Weights of a small GPT-style language model, trained from scratch on English Wikipedia: 13 layers.
Each number is 128 + 24 x the weight over the matrix's rms, rounded and kept within 0 to 255. Layers, rows and columns count from 0. Numbers have three digits each.

# layer 5 MLP gate, 768x384, rms 0.0853, rows 276-300, columns 192-383
080143133104097119102058168132091122149140107127146099145117134146150143105118160093117123089138139182144107104143109131162089133110119104070105110104096112131105105074134152103157151177116087098132155105154120152176075131145125107161118128155134137097081163129156159098122120147143099124156109117127147114104145115136138109113146124097128098109129085163115090153104155173144115156128128114110128103148166164118152110151118086122125164086138118143131086093115146097117097118160159142109128130075152110098122159119100107110131138126111137099117118128166147121125160145087190121
130151141148160132115147122147123121143097110110118085130128145179152121170133151107127132131102129100103147106165128087132086149127076087145105111167152149105106119127114135116138093123139145114129176161150089123117135141067155142132149162150177159125135123109123160108133112099161146110131083146143121090147102116088135121152103118123137103120081146136105122173125104065098153124156142125168115115142131117132117122116108105139163116141123093104121120126092121123138198127086149122148117112135121153131090140133117101135154132098160155116111154091109151121139150133118135137
148185151136131124104177146076167121087059150118122125149121117080097127160129180170142113158116152141131146173111144166128131129125139147091103122123113100144086114124127115123078106089164090146138150105137134099152153084168154100153102175137132091157140122134147085148157059091152096126124133093121119115134143124130089154110152117153163159152144096094087138102109126135141052119121071122094138125109148115112110140159126147158129061142147129107068131129153150106099118138114107133115166175111134132201147160152097122100159107143155102186181104116158099111137128132137153145
128090103109092137119166079118121124145134152124119106131159123145136149155095154113096152126124100118124141126109179143139165145158139143163126149144098124119100151160092171133106116113144160160127164131128162069108108102131164138114169105121093129106103072116142105121151104097099111130123121106147125146107143159142088132115140101102114088112150096142162149161147118133114144146116160116159110148133148166118129112147108099129144100113148127127129133138110111110111115118163137133107137156098108163152138066131128177115090102112140116089121163132137170154163119151093098120
128112154142099165094106124125158156164141075115082111118096143126139117135119121097100108109089187144177148126140092153168133094168136132088110129099130128103104185158156179158152112133175145164084129140187108144124132157127083112092122126110163157089151112139165137118155136134135117103150133105130115092116148138081117134156106135085110140149134129162143126120105152113142116094139114140138132114164098110148165118129132145110146137139093105118142155154138134125141205136088148112106153110100116106138125133095126161119145120110086132166142112108181101148098108154119101139
108126083159163131152130091114142122130122158133133162102148178146110128130153116116125148135082106118135145080140126100102159126166122130082128168104176111112137137104163120162146121147108152094146121129141140146130088104123115156133141120091122142114159143112169137137141107139134090111091122137169141105125143145116159145113133085141089139103112085100130151155087141147108144163114113093145136162135149117090113099104121175119156144165137182127131126126131170107127090123112154124109102098130146132107169121119105103119139116122150101091099136160154129124160117104123092139
159125097154109145170136143129105132141151144132116108108131158111108143130147101119118094098096173107126140100140186088163139128112107133160102182100109147161113132146098144171148112108148131138157107131153121085137165116172117157144127137111099076157103127158131110111164149114123131123130130148165114048130127156110128145130117155105079178129133131132100105126106118118134096148121146163138109147127144139141105093084114094166138102114138125136122113114116110143095122080086140098126130109119146112158135136127160146145158107128131158170125125124130127130147153122130123143
132143095175176155116126139097130141107135149152172097138095144160159153142140161138089155128139121137093119164122130104151105109137155104106157137107107103152131124118076114114120123141200097099070114110127129097130124128126101153098101184138137078106137160131140137085142074092123141163110129131133140114130168173057139128128143132108098064127153150127115170101077136103140109134126062119119126166128124136121140061106121146136170123102129130160120139159129114172126102133145119133110132091101118109121131184182119103134137111174138110129121181097108149108141159110146128122
088170131150147174136173140120113138090145125164128148139167128074076173140139095115111161118083108162089074117116178164104131114122123147179118137107162138112139160155095147160110109113065129124120098153126153113166129111086132135104122087143127160119134129170128139121118148164141125120100163114118117122129131091117134137101147096111133170113098119107154080134125109116122143160121157142101107139135151105116139113127119105113125134081135129068161132125164107152136150114088131152145113074108149149148121155125130151152123120138117114142102114175167102133125108129157106134
150094092128137175127152101159160188121146080123128102113075156123146104122155133143134145171117128137108086125155083107133122107135137116126153104107172136092174134159132144112133113136089124126115121145143110134125118152136147118133139103127183125159123106164124113116124076110146145145126146116153192100134116129142149128127128118130137064116156116092172084098144178131115140098160105169134127147109094098101148138134076130109114107139155079149141112149131135091112142124107138123130112098111125167144090160110113111082124129120129084135082129113102121148108152084122088145
153158137106122108133125115089118147109115105141134125112108128121112156124137129113161115112134081118103122189101155153187130127098114119146147084145152099111153139110129109182148129156119126101104137113129143107176130113128129161140130122143093110114117098137152100162170123144130139115125118087105152139082151122105099143154116134114090126145126141118092098143152081130111161129138139176145103148149136165137138121134108136147142103134118117140129098167151137106124179113142138099140127113151168133180106142132094130131142114123130144151109125093124113147151107178135124161
138118125137175100103129174126123132083139110106132171102113176148105078086157127138123149099182156147167140121114115094113102098149040085185136094162124099152126154106124113171162155134115125131112139142144142126110101132156090156094145095109167117130136166140131102106122117171150151114148143148121148087106131157118122130134093134115149128183101144123138112160152154178111110130142082174149119145110068134100143094122151100176105104132148149155124126078160146114142113178103150045163143122151125099144148143144124081054132111149084122093122139166124126097144096137097135117
150108126163152145135195130142127060166108140103111129113111091133138129137138166115120103136152103168122089152088125154121112116102104179102114157145135097108122161121151116124105140152138088132136148157088132126105131099118079125171109089156110085121163099156126115127169112116111122108142098138139144145151151134092102132128182092113109103130152125074137111118089169152156108156122128125121135120142052144100154146119154101154139126140158138083131106133155123188126103126145165148104141116114121105113108146140132149109160118155130097118124147102119115119130129149089094106
097120154151167131163063099115156143123150137084132132144162134144138152099117108105142147122165106141095136112118125166075170093088125147087111138137128109125114139118083101104123142118112110112139136121124125133118156092185149086155157138183144124094143108115103117130076102130113129186163096136162166145098111109083130141115117159144097111143088115179115155110161183118123140148147121140092172131149103086132094121177132142131089203104084140151138132096144134105123124133105121133146160150120101118133114121107133170180141121095121148183188103112164150182143141153122130096
164111104129121125118120094104090144168165167098137119100143155098127133131149107104107091095128137107095164161125149143095138114122107123146176120141121115131151137173131138148131162124144132164073116117142068105087123117130163088145122114107107128149157112156114130099120146128127085124124130147109138157098172153108126142145121117172096111132105158112131103151107067112131118137113127126168123151125135114132154124139096133121161109097114118116130124125130119136128147129096120090119158103128102152150131088160110100120118081104130125136157141123139123088141152139147085106
144139123163124155133119164156111155138149144112133156081137132134133141109073145124114126112103117121133150142184141139168087133089093158132131141136155161106124106132153138088110130157122121112156112173162108173138127156140144103109132170119123161167125132141082072134140107106156111149123074122121169145119124126131146149109157177127138153149114179131124095112147126134137136101092119184117113098131137182118108150118135125155158121153104075129152101147108112133112149088129130087130101127100133098166161112130147110133129098125160120161104099104130119135158148134129102146
141125133104102135103154143149159109072115090084179135101154153083129106123146143178068128093091150139107112098100091087142112113151139115142126120111147140142136151078093119112115132131130107142150110130102117116092133096085111098153082110157157173143142120154118094126114114129184138127116103152110141137112103143110161163115161097156105131137104107178140090114142129087089141139135088147128116153161133142124099107115099120133119133152108176110137184112116140151146153103106128105140118123104122102141159164118140076096127061105155133126125125134167165089095133125144175079
143136149109156132093132100094125118152170108112151108140199143125138115145148137096153160149112096097167092139142126148129088170139130080133106173120127095143138108157078141128123128154161157113108129151118130127133139081091150153109155128171146115133130157158088181130142138126149112161104137097134110147094195137130126146126150151175094143124112162139135153126144142137120113084117127120121058147153147140131102110130137120127114149138151106124123092130119126140099164166116155088102154129108174108121127131112141112134136119104122115125138135143160154093101075136108129114
104133132102150147126128101160144143140153128150115094116106142119121146144110134116144147109122099159137106126151179120122174154141143091108150145137122141142190098148118130121119137139109082090125120114093096163166143111141124137127175136084137139107118127136094148091193110140095130146167104145184174151114113124092121085143148149119113121102178131169097114107138107110117121144126144124118101117122091128096087083146117166137151173066193103088110112119102064159085108125122110139077158152138148151111123136122082100125161128108180162137142183134165129123144088167164093150
145115126173104150132161152140111088149121159116087117104134124125179123097110146156134123105137154147117115154118123111141123116152164181098073130166153125135119123119107115104126134109123106146132148132142144112162165131130060129087123099118082088144166143157146119103114085164090106089114145164140126082099157155120100116143142125144172097157195114092121103066118107076140123131149147096128134129173056133123173152111094156125128148116147116118150108099115114084169118136131097112147106085136164107137106159122110110099080138154136101109095125131142135140124132112078125134
147133172137084152180113123114167099186105100136146136131123146108158117103169117105133139133142131158136082147141130118117150081114105130153106103107152138117118155083093133151164156129138175128126121126158127175106125155118106133176157125101125135085161097149143117138144174109125122130137153101115132106163183141084140149142148076176127135119121096133118076088162168183125119128141136137119149116121088140113154120158140129172183131165171126103094063134111154069114097147102118142135119150144146137112070149136128138102092121140059124108129123089137107147131090127122147171
100120138096161150148133133094137137110142090131145111126131161106134130178115142113095133114118148148097154095123103103093111136176063086111093094147123149114098104146131116142127133166080102167110100146080110085158139125115129166122108103155120135117112106104120127148127114114120140127089091121164163150092132143116113115124112132118097154109129122120113141133103140078065107118152136117168121137136126158117112082149136132146113097146112147108132140155151148145102138141130140140120163147146139138151151163120161166131117116098121125115170149095091117084147138107124119096
131204172124125100107165152155116143204152125114104124106127151089158075127142130169099116114151176154140113150120138138085184114177145086122138123138078115106122120140138119123090129112118137076136147087156143112082178139085151110151112097112101105130122117139099135135137073111128116160128126146128122156106128158139089150129154111153125175124138162150167149094144096122154132147133104084110125173116076101160131177134134148108054168133127108113092129174110140141135143153106095140112115083136109122107124151154145133152148153114095136110133103088113101145126107159147122111
140132103149036099143139155104115087092091105084185120104156111137104140128150116136127161078137136098133131052139165127124141138120167135155092133079105156122133115157131129108113140126125129170171153107126126129165094161130137138106145095132130190123133104121131111126113100124180127157162128114136117085140127089115117080137119134125165119114127106132083140136173143124139128143140113095165076113140098142107138145157135125133140121098145103110119180151098143148131114139049124157129104125155158162119146121112137086102116096114066154120135130135168138127127129136112148086
117122087141163112115137120181094130174120128136143148141139146045146101106121134169084088098148137133150088175147096101097142083092089142147087129111087134111108148122139105111109106116136104133100150151140105119118111143121100139106137140144144184117102159135151082109115106144168113132134140116078106182116139158072132192113132175150090088130105157084120106123093146120127085149118132070129122139147134107127092136138119143115132166082134103151147140138116110116137126102120150106091132150119118127098111121167099095130109116117104115151124128110141108169107197145131144127
# layer 5 MLP up, 768x384, rms 0.0867, rows 276-299, columns 192-383
128180107127110116130093170126181153199130125120096103108112095117151110128140110154122136132110079155092150145134137151113122139119085167108152140134130109145125158144134118128148076092170148136168131166136161110148150143145119144145118108130125100144135133166140128101147123112149129106110126164133140164164147095116175157116093101083134109085112105146142102172104126131142115129080112154160156143114138108120159181113103114136131126155149130134114143125097180131112110087155138208143122159157096146153136163136139118159149091127148095093087092125146083160175151172123101106
093151148133087136139113114126168093159139137120168119087120085161139081119091120146157167108124148139137171120108140167117085121125167087111152158144072097119131110140129118077105156114101133094142124136144198145159107143143119105106104097113130122111105151172132081149136114091095116116154106131109156130115069092137105151089114141127075117130135100131141136102167116117091132125160128126134125088123131105117098096105154139143152131139139111146118090075111154097138161120109133136152141152113153147131145095169138109126099104139133114127139141125142106129134105169160135093
141118151143107111118109124127123123086119134169095139149142132102122127129134116160062157113101114129122103137107110106143116181047115171146103124142108130113129121132116124132109128142121131111072107121096150129147137127120127120131132105149133133139152158151115146140189131101156161133174101151145149134110106148076136203139162156140118138141128146117113129124146114155117138154112115107151192152110153158137119198135154117162096109170128146083139095123109128134125092107161111180133119099107113090099133101117099144096124148137121111130139146104095132134133148144099113070
104145139126170103127104101128101135129111157117134135113103162100152124131133153133135144154128144136110157155142114126117151094122150116154147114089101093140110107139130150153118138130135140090133147179166115123111133121136143179151127168125138114135143159110126195130131174125100139125121137116102163164135152144119136148129135071133135118128147128116130110113116154105102132134146165133119119140119154164098140168151126117175116096111124086116148145103126116120182136091115154128146106117145111128098080163124087138099104135134084148129142126100119137100124142078127093151
129111131099136089115092146114146108114141125161101102114112111107138118147115134116118121127148119141142129106136120122155112169130118138148077125171103138113137108099146139099084147073120130146173104148158156106117122124149118137146135155113113130100167110119099161171164109136136096144120094126143123109123130097129120130119110156169170111145099094118143123128126136140130178169117098156132144113130114141145146150149125119122116111108131147118141098089120145125120121129184107146127116117129152120106135165132155161178195114134078126078108128132080124148085137158132102127
123108130126092110136079102176153148149119117147094179124060111086097125123140080136117150100136127095146147133129139121113083133130106148170158099185207127078168148137129125114154157134117112139125159139138123144110127117142095125091141171122143139127109113131130138101124145103161153163097165134166074113148149123137122142083158077121157096122160143120111134141155124099136127162126139138162123135167116155122148137102139174116123166153144117144147135135100129090146125171117156139120112113161137106136115100151114125157152113127091125120155109099120111139114120128130095119
132117179131093107144119114131131098132136094109100143108111144129086078088121165131136121157140116114103164114129105107088066063172106089136130090126104132104131151136133106082110131102144116140115124116131197125107138129108082099139137083153128124151126098108099122083107127112109130090119179124111104129114132151112127170084098125113146088068120122132098100125128119162106095123104142108152120152075117156137153114167149109091136173137132118126136121120141135119112120138107121154152174159089116140123107077081109113123107124150092153101100096121111117084156131172109105102
107159110099108066124126078123107135165122117136127137102145123128111125096173119172128098103101136091150128128175132142121138124119116135154091138131136138135120121100103089094099124118162162140138146137134093124133177140176114130065163115113098112111098094118097149138150104131136139136134136079144144148117110088157107129136137135081117119143105113129129133147097156174176143127109158161104110120106164142135140124140107143102149162124082130182166145082138098104144124086130088152132147101120137120106095124119150101128184177135107122092149120145089153164101130092147131119
119164119133105130136170163138096137070111143144105110109136120136117144139122129140143142131134145128116152158129131132128133108059108128139110136107168155130143151135120114126115136117144151133131114123126120113133119119110129117102159160135114159104151114182189109151129189121119129130118128145146126092164109158148126140119159070139128140136107110128107150150187162172122106121111154121118152146085137131134164132144127135130122125105124120103118113116160091164115136142129126091097154124101084142164094144093140128129164129116153143109099106163132100127134095137134132098
128160107137138160133087115127107166134161101136142102122155146119076131156152131093138096147115148123154095128110088143151107165114127151127125085097115109073132113189138160122120097123148136117152126166152097155123120144135111174141121103126147105112153124120103151098106116091127126155161110116156146123160143144141133098131124111124102146121115102123093114133095130147113101114132148129144103160166108130131129132113118131125142104137173098147177128105132116138122119127189129179107127129168145173163122136110120122098165075160118154148152101084092143107098131153142160115
135142160083152144163150133093143108088144094176160130107107154103156113105124088133164117103128090150115152096077135167124163124060122129104104103126117145125166174153120111117145113149109114141137152138119152177140134159115146150111120125136130144102149101174125152124131150179148132108103120111145131161130111090131129140083097139079105145095143122080124143137130121113159100136131138134156124084108094111132174122163151147143140115101187085105147115127122129113147153179157120132128142119103145102129115111089120127134120127095143121120111118115150131101106141123123128190
140135084148143165159143159120136088088102114106136112124080112149153086135114092119129143103172143117153145127108130146098129120131116185140117103129096136145138089123134156144096141067130159164160119116163131118157083141144091156115141112159158110174118119114155090098087065140155163163182132152123085119115142118109147089097105126132115167130126151135109112179167143111126122180106091105079107138116136127147118130136108120153143107113142128098097153140123151148132102102103111112130084098145150134131177107132131144117120103125131096112117132137136149120142116143124146140
108174156142125147113132126125133150155126147149127105135125130121148121149169154112121179114102143151136154129101112117130150122120129162176137142120089139087146097126100103131151123151130155105125132117188171120121089134132104125101160131091122142147132140127132124165131110154100103153098161139171098176128094104111148149111159129145209159208153180120104142152141153151134110107162149123158121107106110123113179085159136140155155103102180135124101167106057137115174111109132116108119088125162123136147102163143178148140101137123096088116079096179119151146152125141166165086
154096157189154099119132113115122113094067124153103160189143095092162124142116134096110151123142114181135146112102150153131074091095123147110140119114144157163116123156092137132167126143155113168166147134115123137111160177137127118089119127139148095133099105111118122144157178079149131096131108114114086085142144096135101126099108083123147135133150142077084159095108117091142139129126154136149110145151111141108129117158118161143120100179111128145119147109119164111128155095133104111102128054170150109111131142162173140108110130110115116096143099094144091158156168097141150115
123111122099138115098141093127078123108107057173123110127172116127129121137125159137114105161146153146126122092149166108136158101122132125124137113120144098116125121149124117162147096131102141108131075157078141118114102152141096144153130139124140124129128089131109118128142116159127130111144119124110141125122126122133191132081123179114094163086142151083161134132138100095141135120093087111143098131102159140168128139119139130135197150122157094142077157123140109133140129176126124138103142129137171095124116123175129107115118158125180080121133128161110132143116148088122161106
110126172095123134126126131137121138122104101126139096133122131151113156106111108121090098160154110125073153122189106120132130130112131120167129138139102151145116154118126123123155152126171115156143149075134136108100140155154101140131084130112101158144150153091098133113144110135132143075125170060141099147131154109093139138099110101117106096120133129118174085096124180118153118127139111117126110178136120075103126130108125120115123148125170116139122134103127107119113147139167115114141131115134133130101077116107092154121163159145141107095130115141135147134104148122122113146
077092111123122131138184135098105122125091137112185137151147149169145122118165142146091110146093163124149095144090171100107119129079108126124154118124170130111144116130135148096133121165149102120101105135083156125146136102116143096178133101164171117089140103127091118102121138153137069113093163133098094143135160138189124140090142082138168126147139111130147092097119113123114140114147098157119066131171149122059110116129132109161149124129086141126108112167122105127107146110145105150128138083148133128119136141153142096071161167148149084136114151146156111155148081117132106100
109122155103117122157168122107172152186121119106127129143148118147180171118090172126118112159147141155129166129135122121172121127131180107088152131154124163180142116150112147100104123104143133120131140087057066155120153126110118132138143107132109142121125117153120105161128143121092123129133099120129151101106154139149121130136117096127149105108124103130141112118146156091111122130155091148125124134088111147119149158140134145095156138146098133095136142109121101110091116129157138176115106150128165134123131141173092099177182108094112115095107107158105106197156137161097104094
150178111094150110118108164143150121105111116118119145138158152080137133114125135172084188091143140108142097122078079069163126147105095110132138103115148114081127131112102127145148126126120074175116101126151131142147110123123091114124132146140120125135109119142145135115161136108118142127146100134116149110104145140135112118136115153158092136127113208141122118145170103150113127092132145097128133137109103116129106094106136140090123183140128123102140151119130153127142110146099137110115098122094162115141113081133157128123130194107139127126110147137137154125117159151124113130
126157148164102151107150189087164153162124104142104148137122133130089119147138133137118131058094105131150135157126101110101153096114148124156129130113146127134121120140140122135153157094177139129173110142146177137136178120130132096138139104107159162177118137095120149118123142145159141128135117126104144119150127108128132111135141103107087095110126135114113119109148149155113130176173105078087113118114146121152109119125167129145140106123102135111119129120177092119126117145135126128095111125158124135145154145124183121169133150103085161143122155118160075137116102160134152118
160139136112119110143120108109070126124101159166150143138137118124123152147161122134129149102158130148157099171155142129107163143117223143099126101111107113101118164158104139146133156120185114108098153172124082150135118090135141117127115133109104136121143112132147151143129106114100122106148125162116151100125127124144182133133149143147132141110096161129124117136137158132095116149117120149113136125149171145088112127139123169063116167142152127123131121101092151123127089110105111136182163150115141151133127128118116129126116129197117063150159133099134124099161100124134129135
114150135140157114131098118109154104149122121154168114138144126101124142102114155094120150133107095115092075097108087134187151126124069082125069100129127161148105101160106099160139130175085104134110151114118136144107168165139129130141097152154125109144145120129163129136096111087168175136158122145156152117148137181143123123073115151093171119101129166113125118129141144142128104119096135073125099128139159172101110118109132094144100169142143131125119161130144127181122133160098126118126095119153103123152112158131179134149162109113107118143138161068134116136137121184116120124
125128113110164115111137123116175147141112112157125144120133128149153088098161101095118144104158151130127127114167116072129152128128096137152166130083123174068135096152126104126134153139131128151126112130148159151138133128133173138128156148141113105134138117141090141116123121128138164145138134169183105141131159166128094153118128115187137108117051116140132139166113130133170167189147121126124160137124095085161132146136106150086131113187109104144117116132090129126103094158115124126130106139117118134102135115116107143099145102119145135083100139104164138188125102189155146145
179102116143116099143142122146137130115112130123131108115124092137145135174180110172122151128115173100096148099112121099147112161112122144098146126104110186136099161163130124130135142140178084173152141154133120142102155106122123114135132145118114098144172160089131079128095098119105111140107130127124153167122125131110137156108128103146091119091129142166097164114122108084110128121129126155125118141126107115123149147112106121145092122151124082149107143077149161087173161121138117146119140095160119086138137126143153110138161139139121180156149062170140116132173118125110123137
# layer 5 MLP down (transposed), 768x384, rms 0.0552, rows 276-299, columns 192-383
134087152133122152171110150126087134142139140130108124130140124124113104133083156134069114142136148111104083119102116121104123121142108144161100152129107125127150139160138122176092128111168182123071133101092129153126131121111133153066115134136142098099140148142101140124123131166110137152165162083134123102155154173141143143111129126132157119132121164113110114133136094126141073142095101104156097122138115124137145081122109136153129129142125129138140130109118104134121157118111140132160095141079110122100123101082162107140131148093170156138107098074151125133110130086126143141
135123112133176160112189140154155101116149117099176172138167118179099137089144107109147119146111119163109142091137186160159146143104144204123113132120143158146155135137116147108139152101129156140144129128125142125162131145121109136125138099084107117159142099095107052130147140150115094103123106128106154147110146142115121150154162076160125122147158143114104116158134148145169100152135172096110172168115133113100116145155128109138086127113104171152107148147156162145106102130122126129122142152132137118157110137168130148166161154147084163095120104156099140124084126128087181084
111116147088134173137151137119124135102097153124146099169111121128109097125102122117105116111085144134150181129153096153175099085131111100125142161121112091134154194104103147123155152171126168148075127101106133138091138129097137119107128081157147130141135185125095086143161185173137149146186062146096130127133175102140167148105113152077083139094120118164176098102122093137077116105095116146103154143144121109124100115168127150109136143143133107129079165123138184124130100128204110160105121151107116167113153166127129148165096118119114154136113154122140138086132131156106133066
134105095151131163140112143114085107120125115110159113123097149129083101141115125107152157145140130109094120095167136135155156126144130114141162097103169131155093136130130183137113144109125154112108149080189134121115151173140134131130126155158132146148126152115156152151138096104112133097132135093101181149118194119112133131132182102120136147121125085126145136110109091139114124123102158126130167169102158149118141141092112102133138135142111098118085113131115109141154131127137135079123114106140090168149117130144120145104086151160114117103094116173140132161125117137159158158
122148076132128133142151138130154138139161141123121138127148177128076159111154183139138126145143106138137116140147118154109167097137115143192134166116138133153160090110116159116135139172078136077122121124064124132090109148152111115125143079152112121133132112113095163148127126127115140117123118168117118172108155117126144103119165156084078091115167127100144092130143100124126119141124116129112123114110175162098129078139121099143157135121137132122138105101122168152071143166117146113114125098160155102140130136115104128142097119166115125118154120118119157126111163126123136130
126109090106100131153140113127138139181134100130151114138142143132149156136141131123127175141186119136054120147144135200138147141104147117151115108131093112152110085100134128063143149104097124119085111139116158131139116133165125108140126125116138099152103092133114102132135142145147117124137155150078082120129139128168119093140171131126103163135098133122139097095158097147142127143183117155137182118131116163132125143122113118125142089130110144099118131093155103130112123142080105170099143123094152158106111110166140146143170082124109082085095165159139124123135159125167172107
131161132099122127107088091155127112157128128116159170107161090139109120195132113160135170127158106152118133094161156122110153103130125126108111166165129183144168168081151082129112127097120118107132100143085084121118120080144094131162141159178159132083137125146180133135117123097134093129128165109121126099119164146128088134111121097118151143126145117185134155122103171126142115158142159137170120132143123144136160099098136158089103133115145130125112112095128124134126127098147145148124136125097129150137140062099123134123120134086142148108110092105088112101087101104125137131
123118121145105075137126150109082111097141075150124107137122152074125136143140137116127146145122128159152108128074079134102126078133118144120061141120129111107084115132161104132089173160101151082125173103118122135120128158149105115140159136116116099119116113121126094153071159145165163125115127095153124065162157157115126117092117114121144075116126127100165108095108122092153161115161076069132128108121103129108131099167071113157108112102135095112097074146125132130149141091135153129102158158132075127142163109133172123124188108076129134085184057097148141125127120109128102115
074130107137137146104160158139128133129154125165098141120140094097117157173074111112146132126126144131111103177090171151110134135114137110169116129124128145051168118126126154118116161139085085127139108140121146145144132149100149096151141126139123136136119152134134168149149138097146160118110146160117127125147121130113103104143141113118113110116083149127130104116119123145099108133114153068105140179134126118111159120118094136128084120090105142119155135103115146162151149126112115125108115063127118134130109159133115094114124135125118143111100089123159088130100131131149121103
114141134110140132136123155110077120161145156138089108142148125131130163103115147095160097146127133112181128124102129167172189115115119086135130115158140129098155135142098138127148147147119140095123085133119143143154110113121093091137161130125107145111123146124130116107094157107117104165127131146125136124076112139118118083179107151134141107151144158080185142149130167108112158151140101119141101163137127164134129144154127142170101080131178115159136122089131151133121092164098135133148156106104187143098094103123097118127145144159105158124117119150105132149161148094107151133
119112081101105122135118164125067143116172117147128122120135156152129121134127087175195084110141083158102117128149165154102174145150119105155143120133092100135153139167081141127151122151101098078116108117128128177164148106108131099141123142117136127146127172155077097110141109121117124125111140125156145101133096081159106128138152149110105094095162120140080124102145118122098182133129139127137127180157116130163139136197146133122166116133116139160151082137130124112143166122134105129153145142151103051181156122085122086124131110124124118096130109075095144111171109105092131169
119092110119169150171130139154084144150092142128173137095087118127114108117156107134145114128149131118118125123111126080205161121132147127103125114129139111118085161153114126126125170137121099138124104140140132125154110113113156130094130128161095146140145152130169142099125119157148118105176133136136126084126174105144109138090100125128086117124120152146141146128106133115162118131115110138122114157129181119111176161151142126150145139165112068097140141122073133139128114151098124119067141121099162166153130142139095128110177098147192118122135138142136108110127085114163151158
119107116130133180115134121135119144149108097112155122144161105124129136132061155143125158145170122140128125132120162154104125083161143131171145135105157108084117117147178104120106143140116083101141106130106135174147132134132175145152135112137142161112123102137089107167095133147068139139120137154179161162134088136142158126117155070114115148121119116160113115122131099127153140128159132069163140106169135106137127156100130187139110182109130096066131086115084105115119147115163119133121164141150158103154129144167114096095091153131174136125125101097125101169123135138111145094
129129108121126110084124130103152087102099153111096141123117156106100151126125110120137133112136152117159173107134162139131118141144164102164097175117143096175097180129130156146093161098113146126131102134107123165074084140120077077155128155135122112101159094153125151129176108146116120116141131102162150163113170149111125129115137111176144139130122111149096164104133089121159115123120109137099130169095115116190155133134102154183122147061145131099122107139122129124080153103124151116147170128144131110126085140137105120118134084116110127139163109109130093111125136128131147139
118146140104145095110139133095138155103136138160113152157114139143119120116170108113105117131089129147107094146098119144119134159103106134145115119168145129167142157152144111105119117064139139147131115163130128143128122117159133134112149115127185090131144141139147155116107132075199123117144135136158133104137154137061148139103120201129108153130115163147173154133108113116096106103090106173176125143160180131155112150147136132117133135135138128175134153105138118123125124117093133121126137125101130083103092130126110125092076162136085125147123111142120132141126126112152151157
147098107120099157082136157123149123126128080137134117172128140107150115090159137133127095092111178133098094108073097096125106150136150117116151126162125126129124159127115137124165097098159166119135131130134140149167156122161109143146110075144151110090141072139122150150081131117086172106133167120169160127138149151113124116109133096110099157146071073116129139139145129155136128163129108081164098142115103138118133190162149107122115095150109152083107134120116144125157127141103113139131134148124130136103181154149089118138158140109134138125142101126141128135112110152149112143
151165153073151118085124142123153140148140138129119116123123124091124134173106110149131128103145113104130123115107111155166112103078171159091161116114119150143096159140140142142152098184117144147131114123156137064145135151127093159151140104157079159139135116147126075100133137139158147165118097133135136133088122154119143120139161122096118113112102096117150113140126155104144160168148184042130103141140143101126135137127156158128124102137148120129156152087163148120149161147161134128151117106123147120144115144113133158120097101133113159112105109173098139132116165158107152120
130121146147084189111102092131089108085083144141131105100071133112088096134094143128112161159095147101131087136108144118154152111139094161126096166129118107105095132084142101107085109114127123120094133134147125083152120110128074111108094136155107111169138082105118157145085116101091176154099130169126162111126136127148100123132126114090144097128112143111158129144134147161132170152159152125116131145132123125101184142139135114122109095166124109141120136111118102139111109099120107129124099113144138130148122102120126128152153127149108150108163155150123128168142144134130145087
122127088156155131141090147152144115105111139074133078075093099122098142152097135174155113116126119154088121116104100141112162146166114100162084121136127139135146132129132150160142118129134118109163130125135123136148119123153132120111098144180140103131115123163077115083092119121154104093166116100108143116126141134120131152147179129141124164120133102106144137106105116165146133138154129141141142164124146131158120166119129148152157105113102127175147134109097133144105092143141124170086063201123128094136152087131074130090114073083131082109138148131117110131151069128113135153
160124114114078117146119121133109128115113112141141129093117142146079112138121137152137161137148151139110096128143131183151097136150106118143135135106132092091162103144097125124086126142091116093167165160107125122160093145119137059104087140139126118125153114153147096126082120118101168093164153134148147142107145161148104097108117165143129157098158105119118104146166086107183113106126119184137168141109136124163107174103147128136155089120101157130151072111117134121118126140142137140143093101124156095118102118107119127131160074099126148149168144101087178144135093149162112129
134158116173125121109122142134129122148122137123151111158138158099144109149124102094150096138153112142161141084157170142115151112141131120154148129112103134185160129100148104114141128117129131142139117164119168162112089137134121092173130097088139121147152151076176116109143123174174122142109138105080138119120162126197097121149104126197110118117084144119124073132183130110122152146140096098143140128168126139117170082128117154124127127155101119143154095064136080111135134123174099129112168118150119118113128086134144135129124095163122117144134119185090098099140167131139175164
112160164088162115169124114106092184103128107132094112163133128136132116151134095148102087151143131148153160149165114127118159136112148138109151121144125085110121130130130119114113128152145127133119158128123114112176122106136140109104166128075119129158117139114123141131107127087113068094126131107113116143171139145117172140175116135121137136118122114110154144135138143150129093120098131155125148128152110164106089173171127136101127119138143111137084131142092128105139167084096140114148140134155153116152125146122147126128115173160138122161104146099117153143138111091143154137
155124114154155104121125114137135114118124148117094092126151094116133175159110159132115081147135094127098138141125155165142123099137121115137118101164124117121159097140113152155124131131152120143129139143120115134037135122171097109083074107130108140183173096138103129126127094172174076134095139128131116089109126130130139088110156124110137138154145140114137138146146128153153102123142145156125168086138109127167063145115161146133107152106143186170104143165125143153135106127128157111121132143157106144165127145170132128145122117127128123148108132114095086114119136103125135108
150153122094079123124119124131138103131120108140115122136157148154151210145120127136140162136113130151141140125142148096080145124134135104138179135142090115122119169139099175153164152138125093130129139151160105144158158081109138122089067144126112113142116120130103124108131083091136150127129163067133140174130126114067130130112145109097098083076152099141110118108130107154121156092144143165109142100174123126151135155115142149104100120121116146108144103112144133147147125146134146118146143156136154105105137190126093144124138147150169154136139124123136154087114098110136135144